Weights of a small transformer language model.
Size: MLP 192 GeGLU, 0.678M parameters.
Architecture: RMSNorm before and after each block, no biases in attention or MLP, tied embeddings, capped logits.
Training: a variant of SOAP for these matrices, 96M tokens, 5873 steps.
Each number is 500 + 50 x the weight over the matrix's rms, rounded and kept within 0 to 999. Layers, rows and columns count from 0. Numbers have three digits each.

# q: layer 4 attention query, 64x64, rms 0.0951, rows 0-31, columns 0-63
# k: layer 4 attention key, 64x64, rms 0.0921, rows 0-31, columns 0-63
# v: layer 4 attention value, 64x64, rms 0.0796, rows 0-14, columns 0-63
# o: layer 4 attention output (transposed), 64x64, rms 0.145, rows 0-13, columns 0-63
q0:443422437480425490442515518436527457418525464511453552527502515482508476425507477482501491483487494573481552580480480475499543494513449498503501526518443486557484637487539473463462474405439527
k0:499435460529489478486286484553429569463501515489472467532529509476481434408471542514494491480490494489472477523540474540481484500555498524482574483537514491538484499500507448533551539456434518
q1:474466510449492508517585465378498460388449452496447538554466410517510523521514417533570536549465477524547561491527520617448650565520424470526551549506467520559589512412539463465568550476461529
k1:595481464495487543439314470534420442467434519530508483546521440537520382456488453510503505470462519480468479536558458515437537479470505486546548523490505499555545451544454496468505508487520516
q2:555510434490441533462523528480379553506505479512476510430490518578552474453529473534567494526441473494517490519616530571479546570494456541504517561500550519465468476493575472427545464503524554
k2:578503456507496488495340508527459557542511568490446468526480513484473404458510480532493448449513524567487446521497464452515485508500490490509560484479529503477462435513546459459479554517534518
q3:459504582434500479567503448531578474557546496447577468523550494405529560541528542495451477462598497429530506492429510567548355515504542504481426503423536496440561520595505571566539510493559457
k3:486517501466503486504726512464537483476531532435549477498484503521484586510499473501477539542503506512520503534497515530503493549486512504520458536501476518534550505462507485481489495520487476
q4:456531587508549463519531523538494564526569473494486482501484632525448601588514586532430474451605471423553465462501510481577348481536589520484412476437567496442413456545490502524480574488579437
k4:443460549498493551519757509468513486503468520461520477458473549483442673537474449556464518556458520541500517520523487500509498550444524494518436551485495567471542495475541443468508470462519475
q5:474509541457556472517371437549465550448493573551523513525558505504537529611414605579479477442583488434569454457460471504578401427496579494519506462486542422481532416507573578537519579516508450
k5:507567584499491532464682524545552509514462454435531515512567560544495646518465528493456506540516456499523518521516575497571463482495517462499432527506472511437466507484469501529492501550467424
q6:465499505513533538486528479493538511510560508541515465544448559581477525530528553481527517460523480526481531403529530590567454476499534546494474539491529467448420494547515513448486514559516482
k6:518470524501498531465676534493499471535536491482506555458523531530478603526544428521499575503477454482551463483508520505484510549461507523535514537521519477458539527496548488427521461532470467
q7:470472473427472512525489472526515577472537507536480505469449465472432495552537448484489517513403516498438522438504566543498441537419468479453534494474576469489472466510506498473570507518535445
k7:522518475472466497507363482532435537444484499494491475484508552513499454512503574484503472462468495528438429525517455524505470561514462521465478483489496498439492477555530535507498521554521541
q8:414444441459438523494525484492523469487486474482518462490486486458433448492466466488459571513460583513377511611465425488499500515507499524499520492500449501530573553487489478562384414450507532
k8:502491405480455491504277501500471502526520531517521517542515450433505367502482560501530457443506527461481518480509442528470470503462513481496547509527492438502529537502468558543543564477462539
q9:529518551429515464508464494545539538467561501496581450518441462475516479543530575417502445489557426518552498469434478494485533470523462502447476519469516521533629440570468475524492572489442466
k9:455587577448513493500679539530534454511474468501514543515495501488573588498504485535472486556537514485587490443503463499522496533516511442480487519494466502527506447563530506552506515549488508
q10:534466572539480539509579550507531553463467480476450497497558536542425515495478491475432476465564591542519506562483475467534487432504430535518461510486515487459395438505432503519478482456506572
k10:466448456443488534472625495493524466419514488515458540489501443436475534480465545510530520511391472469441570529483460451505549514494478544556496485462541522513503505443527470473458471513480507
q11:492536624484520471527572580570495511561499514489500482489514551559579541546527485574536421514581447475589496415466578412563491478528448509481435465459557447478433573474497480577489526501513523
k11:439494522463523479487718552500536536463496471452492531473566487482458553524506428462529543545455491496501544526475508489496528483432431484495494577482511534521495477500466447530459456543484514
q12:532495466506483507488493480539493507472572505506455536468484503499525571471454499496521523537491580429441495542535522487502540489416463498466452504485497467485459475548497495398445470472551447
k12:505488488453411524527405517450460509489496508482429532486459543494554445451483501482480498465459534571530514545571464504527525528520495555447551483542522538436444603489490550495529475509496510
q13:445521442494488572466355506524495498458415510474460473520476452477515404497475461470511485530477486489525461512418476538464577495550516464502516501568485596498550589426531501524548545440506560
k13:460585575489555536530318468512505538481484527466497436561487482505526424556473595471460456426600422521578461448462559539550528472537561480515424482494532434503479521538449397549441476440568479
q14:459581544511556469477665467540560493547514472512527536486541543479466589526536525524484481456468525415491469493455526496539448532502494500529454493448448531551578507525461594434468473587522475
k14:451406460428469510389606536393541473486523493496546523485483462503474519457517391499562541553403535510387523569518478522434523506465502522485565561517468483540575497480509519465505452514550522
q15:492526541538531579510461501589491467589581494470576512532478501529528507558539539488505493469561469448566517462504568504468442417515476499562524498492611493449493538542437465497555557590530584
k15:430540569454541470509702517458532512561501487521509497510492556583530580551470473516504526552487472465597541462452518528521511543463471542581455485480487481480508554528501486467443455529530475
q16:599478459491456414495530574473483542472455503480551558472401467511523527429532361476578496538427556498528528539530522397416668561454336407567541501546427550506477661404537475517483501516439576
k16:519473432488470468523299548523439506488494513551475498478548522481541337468462490474551497480489480483448476511500436497449510439557510486506500522518538486569476501504536482513562496505572544
q17:526463489555508467473412481428446483490483508491481475457471562509494444425488505463507520431527535519460427508473468471455525477478535548494606432463504415560450535601490470491384495493528531
k17:467528553535537484481446516585509591556543564496532513529477537509545540539470650466502517422587517506629455448460511478514469439551535576502435407528534485595423512477529505504553527544523415
q18:474465473508514536513451467498537515506539468544472479562502438459525433502574526559471490516455495516385500430483531501448467569510488486493557538442530500491572394428506518462533482494505501
k18:488500465505512567507322464505461500446471487519570513509463500513511471550488525449480479453558489484553471476514538501591461480494520525436561417472521538468512477576537471533476496488492516
q19:392506542448528502531461496466541447508546492526541479550477512412429562513416649552405532435553479476441521488373483455526396448507554550564440395486466494577536424540531468522435557464531468
k19:434496517518521472474681472531561516489527508455559542456518531427490616495451514498466554545552530532530534487464494540500440569498542512451427533492499500506509540461452475487457493534435474
q20:476465448465443488488336450482477500522549489533545477523485570485485394479506605559510458444477497496424461541512457500488417504570489458465521470528458545535530412576496540516511514521447526
k20:498551582502580485550477493522559516464556523500553468524528583510517533545513525523441435454647473501634466526485571506559362432508617555459467445468534481524396525571538517572459609488504436
q21:514573500513507545508430573560423553526536486526565525476520544472549536445471519517520453488571435493554440486589547460444496477511469489492528429486541498479521565502476516528496515500505521
k21:496507544475535519527633549472557499503511537469453514532578548527510560579460481542553499498510516489592517524498531446517465519525506555483436514481475492499446485500458459504504490479496507
q22:501488472546528517445494518425524394469421472557486489520575429504477419502503379472473525575434522513464520496558508613448591526548502529490523540510443473479571461471491541550511487547512479
k22:542529444567522485470314459462446460482490518564489427493544414513539406508542491533498496447451481504519470476498486506534487498505557471537510500533524489540491485479477539554540544539518498
q23:502429435463490549457516511480517440503444485546511492518471485444450455512515425512512555529437554490454476552460527575462452580515448507477559506498488490483584512467542522537438486534559543
k23:532451429463516497450307453482425468507497484517451461541514489547523325485445544533518541466493512530491454484530492491490479438483548449526561503476545492503541521548516492543558494465499525
q24:527447494507505510486584500509465485481462459482482481462511493501491517403550452523527533533469524545551529514572457547425607566493450453540534589489412528500404533447510432415467428471528545
k24:562509393520464521490293493494471523488508550592459493524503477501507380504474476492497514508434519481403490531501468543434506490521466466465574516503508533536495511507518498466534536455498520
q25:514535429523444460549394512487432557446533509557478543518476452410548455487389523487430474457523447568453483548552387392494553489581455505501443510463465490505534557510543544513444532448489472
k25:550499636522491502585472489485519534466461548466508520477526522495579557562393589535448469459625405477609474480431511511551440453581534502439490459566461462459358490508517471517469542419454490
q26:476583528502524519498440496538500555477559506486476515543532555547546516473547535559461450448587485566531498515536520471607426474433523468479419410418509495522474495645477542555491521481479476
k26:440524580448466490510714544541512491526564527494508513477504498540480675504482473498480479528554520480588491449502548517509482548442493530519459530534483496488476475472532440462503490489487475
q27:447439458443443547484597530437503529486510455509461501454436520457464529537519473474527527489432501505464455495448495548464522511537460549417589524432433562487535453488458529498467483553477456
k27:502447437473514534438342472484453521475471528522528526488497502473500394485506474455516492457425489470441470485562442542458562498537540478497573484534540502509515484502539503490568544524472578
q28:498429489523509535514448494413530453514451463503593487464508501444442475486524524401515516448487549497438462501531466496453504537561514485468514453558464464534551531493505479577465439451497494
k28:510516497553497472538322464546509493472524475458458478465486449553536456478506534486540473453536548477555520503450446527502475465554571510504527507547536513483508455583502552506538576503501465
q29:567516495423429545454559537448485506458410481541434519488482446554534466496582339500629562537430526520504563529534510536407644502490370501552541519549536457477543457415563494450565491484521575
k29:526486442488542463515267515552479517456488513568478501541555439478505334478480471518496467439438490539455486492520475488473489488488465511544499472506515498472489463525454510465558474553467549
q30:380461484493554514501468518538537509503502528501535489537523506509449483551507544511484526495482501499435431471390503551502426509496558530467475522468414463442609407519480504502418492476474496
k30:446537532479470596434594481463500425533502481482499402502551498437415510580498562509495470477535526464544512425444565587512454550517557544425487455526482540431528451491476558598526489487497490
q31:504467446502494462499397558497493484481495533486506456483521485493502407497480523485507534496436468502460424486481503505491567503573522545447534484528514530516588506526466589493498463490534535
k31:498544530510567507564356464519461501473550520519472504514516480471509431560456540435542454497614439503594483446479538414505509481494553520489476460523547434450501508555464492529522586504510450
v0:397457518499472566505497523451540456626434547526450415467453606471395473499585522583530600407491523455506588545455477433556488499508560498470506518451466526490501532484557417403578524483596385
o0:587495473421440624588502451497448495505534609455529543416561409499568473555466476451540425568497481514535484453551538505535496511492434559633531547445555535501524451428475558495526448534556511
v1:500487530472648491436482640416521409591562601465490507564472564454510472603601484396592583415453540452491468541461530456408474589629527485398531574607566474513415498550394507497408415482410561
o1:463537499536514391584428535498500612477474534523533467466536379540637585513453590579471366621496376622509568546481473376502604486522450403481464519536399491562622567470572497558516477455440436
v2:405486512388563502537508562519509540536500440533604581471494663435420510461478484479516550432578486475413515460448465433434414463541525473534503508520506599489427374485445406457536494555577522
o2:498539533539422436463487373502501430483463426463417639416519442500582470502487401544443404556482510420601538531601495560588557515485492537472581438444430516488487507383506634565477522450492508
v3:383525493437537567557457523447460585604528533501486514542416609501507535536461481433403442471526516498464530522517475447382384493581478538580502502429435495510578373619453477516660429500558388
o3:627552561615391388607590677559523363480504460536531510493623394576529389462534455504538509518482551548614508561544519544582557511518427559499531519487445486437491540413476500503646518542463528
v4:562511478400497520472467466475490548452424529428442565552476502523453541528581489426449464507505477574622604556484551604381437581572533548471554581536515396353444459469569500504520412381395445
o4:522598481446449388585488469583524523590571458538612544425501423477480531420440485475491542454488538548467459550437368363517490451489417550543474489476467611488601601536380487500463587548381501
v5:452449490589592440526529600394486518604428537527491384418521584467571470453516532619365553547432446498485486454357482479419610441522466505408521414481446448450425515570449495452476518558541525
o5:600535442476467530488395525511569520436590571485494484552488424466575576604417543459553489493525489415557453420615558613367513631588520427495552651483488489593538560547489469430573553572466557
v6:459368512637517475588495587513411644571508577649459392477492450532468587386449534578565507495435519462559512527440496448474537444510591396509533533480481559547355545551496447475524554452452510
o6:485565468433509515547529421441598524388474449380627422606608474455498434612604603499505538528512468482518490453549495646511519599620571534456428603555534530570631462510541578558559446465448364
v7:448460561491419532547453450473536521464587456489488533463506441510541570418405513446561502605547452412600369645513463460575527502508499615407433492497497497528501460541522411547541497512504483
o7:457558430483583505414529595476535477541461562493491473537545560578485375545584503526489481560402481546521509402484537475511489532543442383620607523554444510429535487479528381426530464507517473
v8:608484443441559433544515529437423512498316516455396484538460511560500481530516551409443517518471500515492610506449637554363464566501634615520481538447525462371491445491540443513540516498509467
o8:584438476550557457491491465521534409610546524527636506499458421464562513412439455528556489444498429557558516498531481538455440528468545582516486460572447477622620576607403633579405594581469524
v9:587601497519512607566495456491483469506526512448474477506451462565460474503511501485416536466501442479435435463533505553568540426464499500422558459479489598572568527441486457526443512572619563
o9:478459561538525495594522565499482559534428558530440490504599585558525550457439449523486476486469542494540497494535405497488426510549559517518522547590530508497456433527450547482440493470493551
v10:526408533623420484586530454453434505424446530615563407526484450575445561393451551551541418530514555569558551581518498442521570465463534556508478463472454498509559517495637522501480475522582479
o10:519408547387601464528491509540547456506534431557584478587573570488403381574551515486596593410451424517501453451481482589596346547577553451563504531456565572488548435469552568427454628493501504
v11:494409459555480539481503565551559508458448563548489562541496417537476511485604588489482504517466605579512523526452564454455452502552462536386482442444493560434485491481517502481549512447507554
o11:515566541438533463499485572564632521566466475573512530591461489418504546522496456492532514521479484501520529441453488521544495552460496575550466442493543506468608504493489569547597512533431510
v12:557495529456385542584468536525552518559522501507521502508589514513490510395550533584467592527490449510472566445434507569502533483427455500438409527488534498508543509530518480549480478481492430
o12:579410443474528525471516472464439478553439493480507564477614465485459571567437588433469559539496565454543529480497434479400447557461485504412517522471482529438489461465417439455490492560496527
v13:502505530541506584466488409486524460518434465544516452527472434415426506428585457445519483525527463444601544484494410497494507435374439493532436423442573479525473486446642478455440557500489427
o13:493461650376528584496525567484455502470415588504473518445491553490389450573482501504470489459531557537418443467536567459498465449569417549479581457453585454494572417438413571493399492549635520
v14:471437427587481510468528557477518423320462512447409485605522514509521515513485613431545605430566505384519504540503476472530571526541574387516532503459538439475457445521584504569482415463539482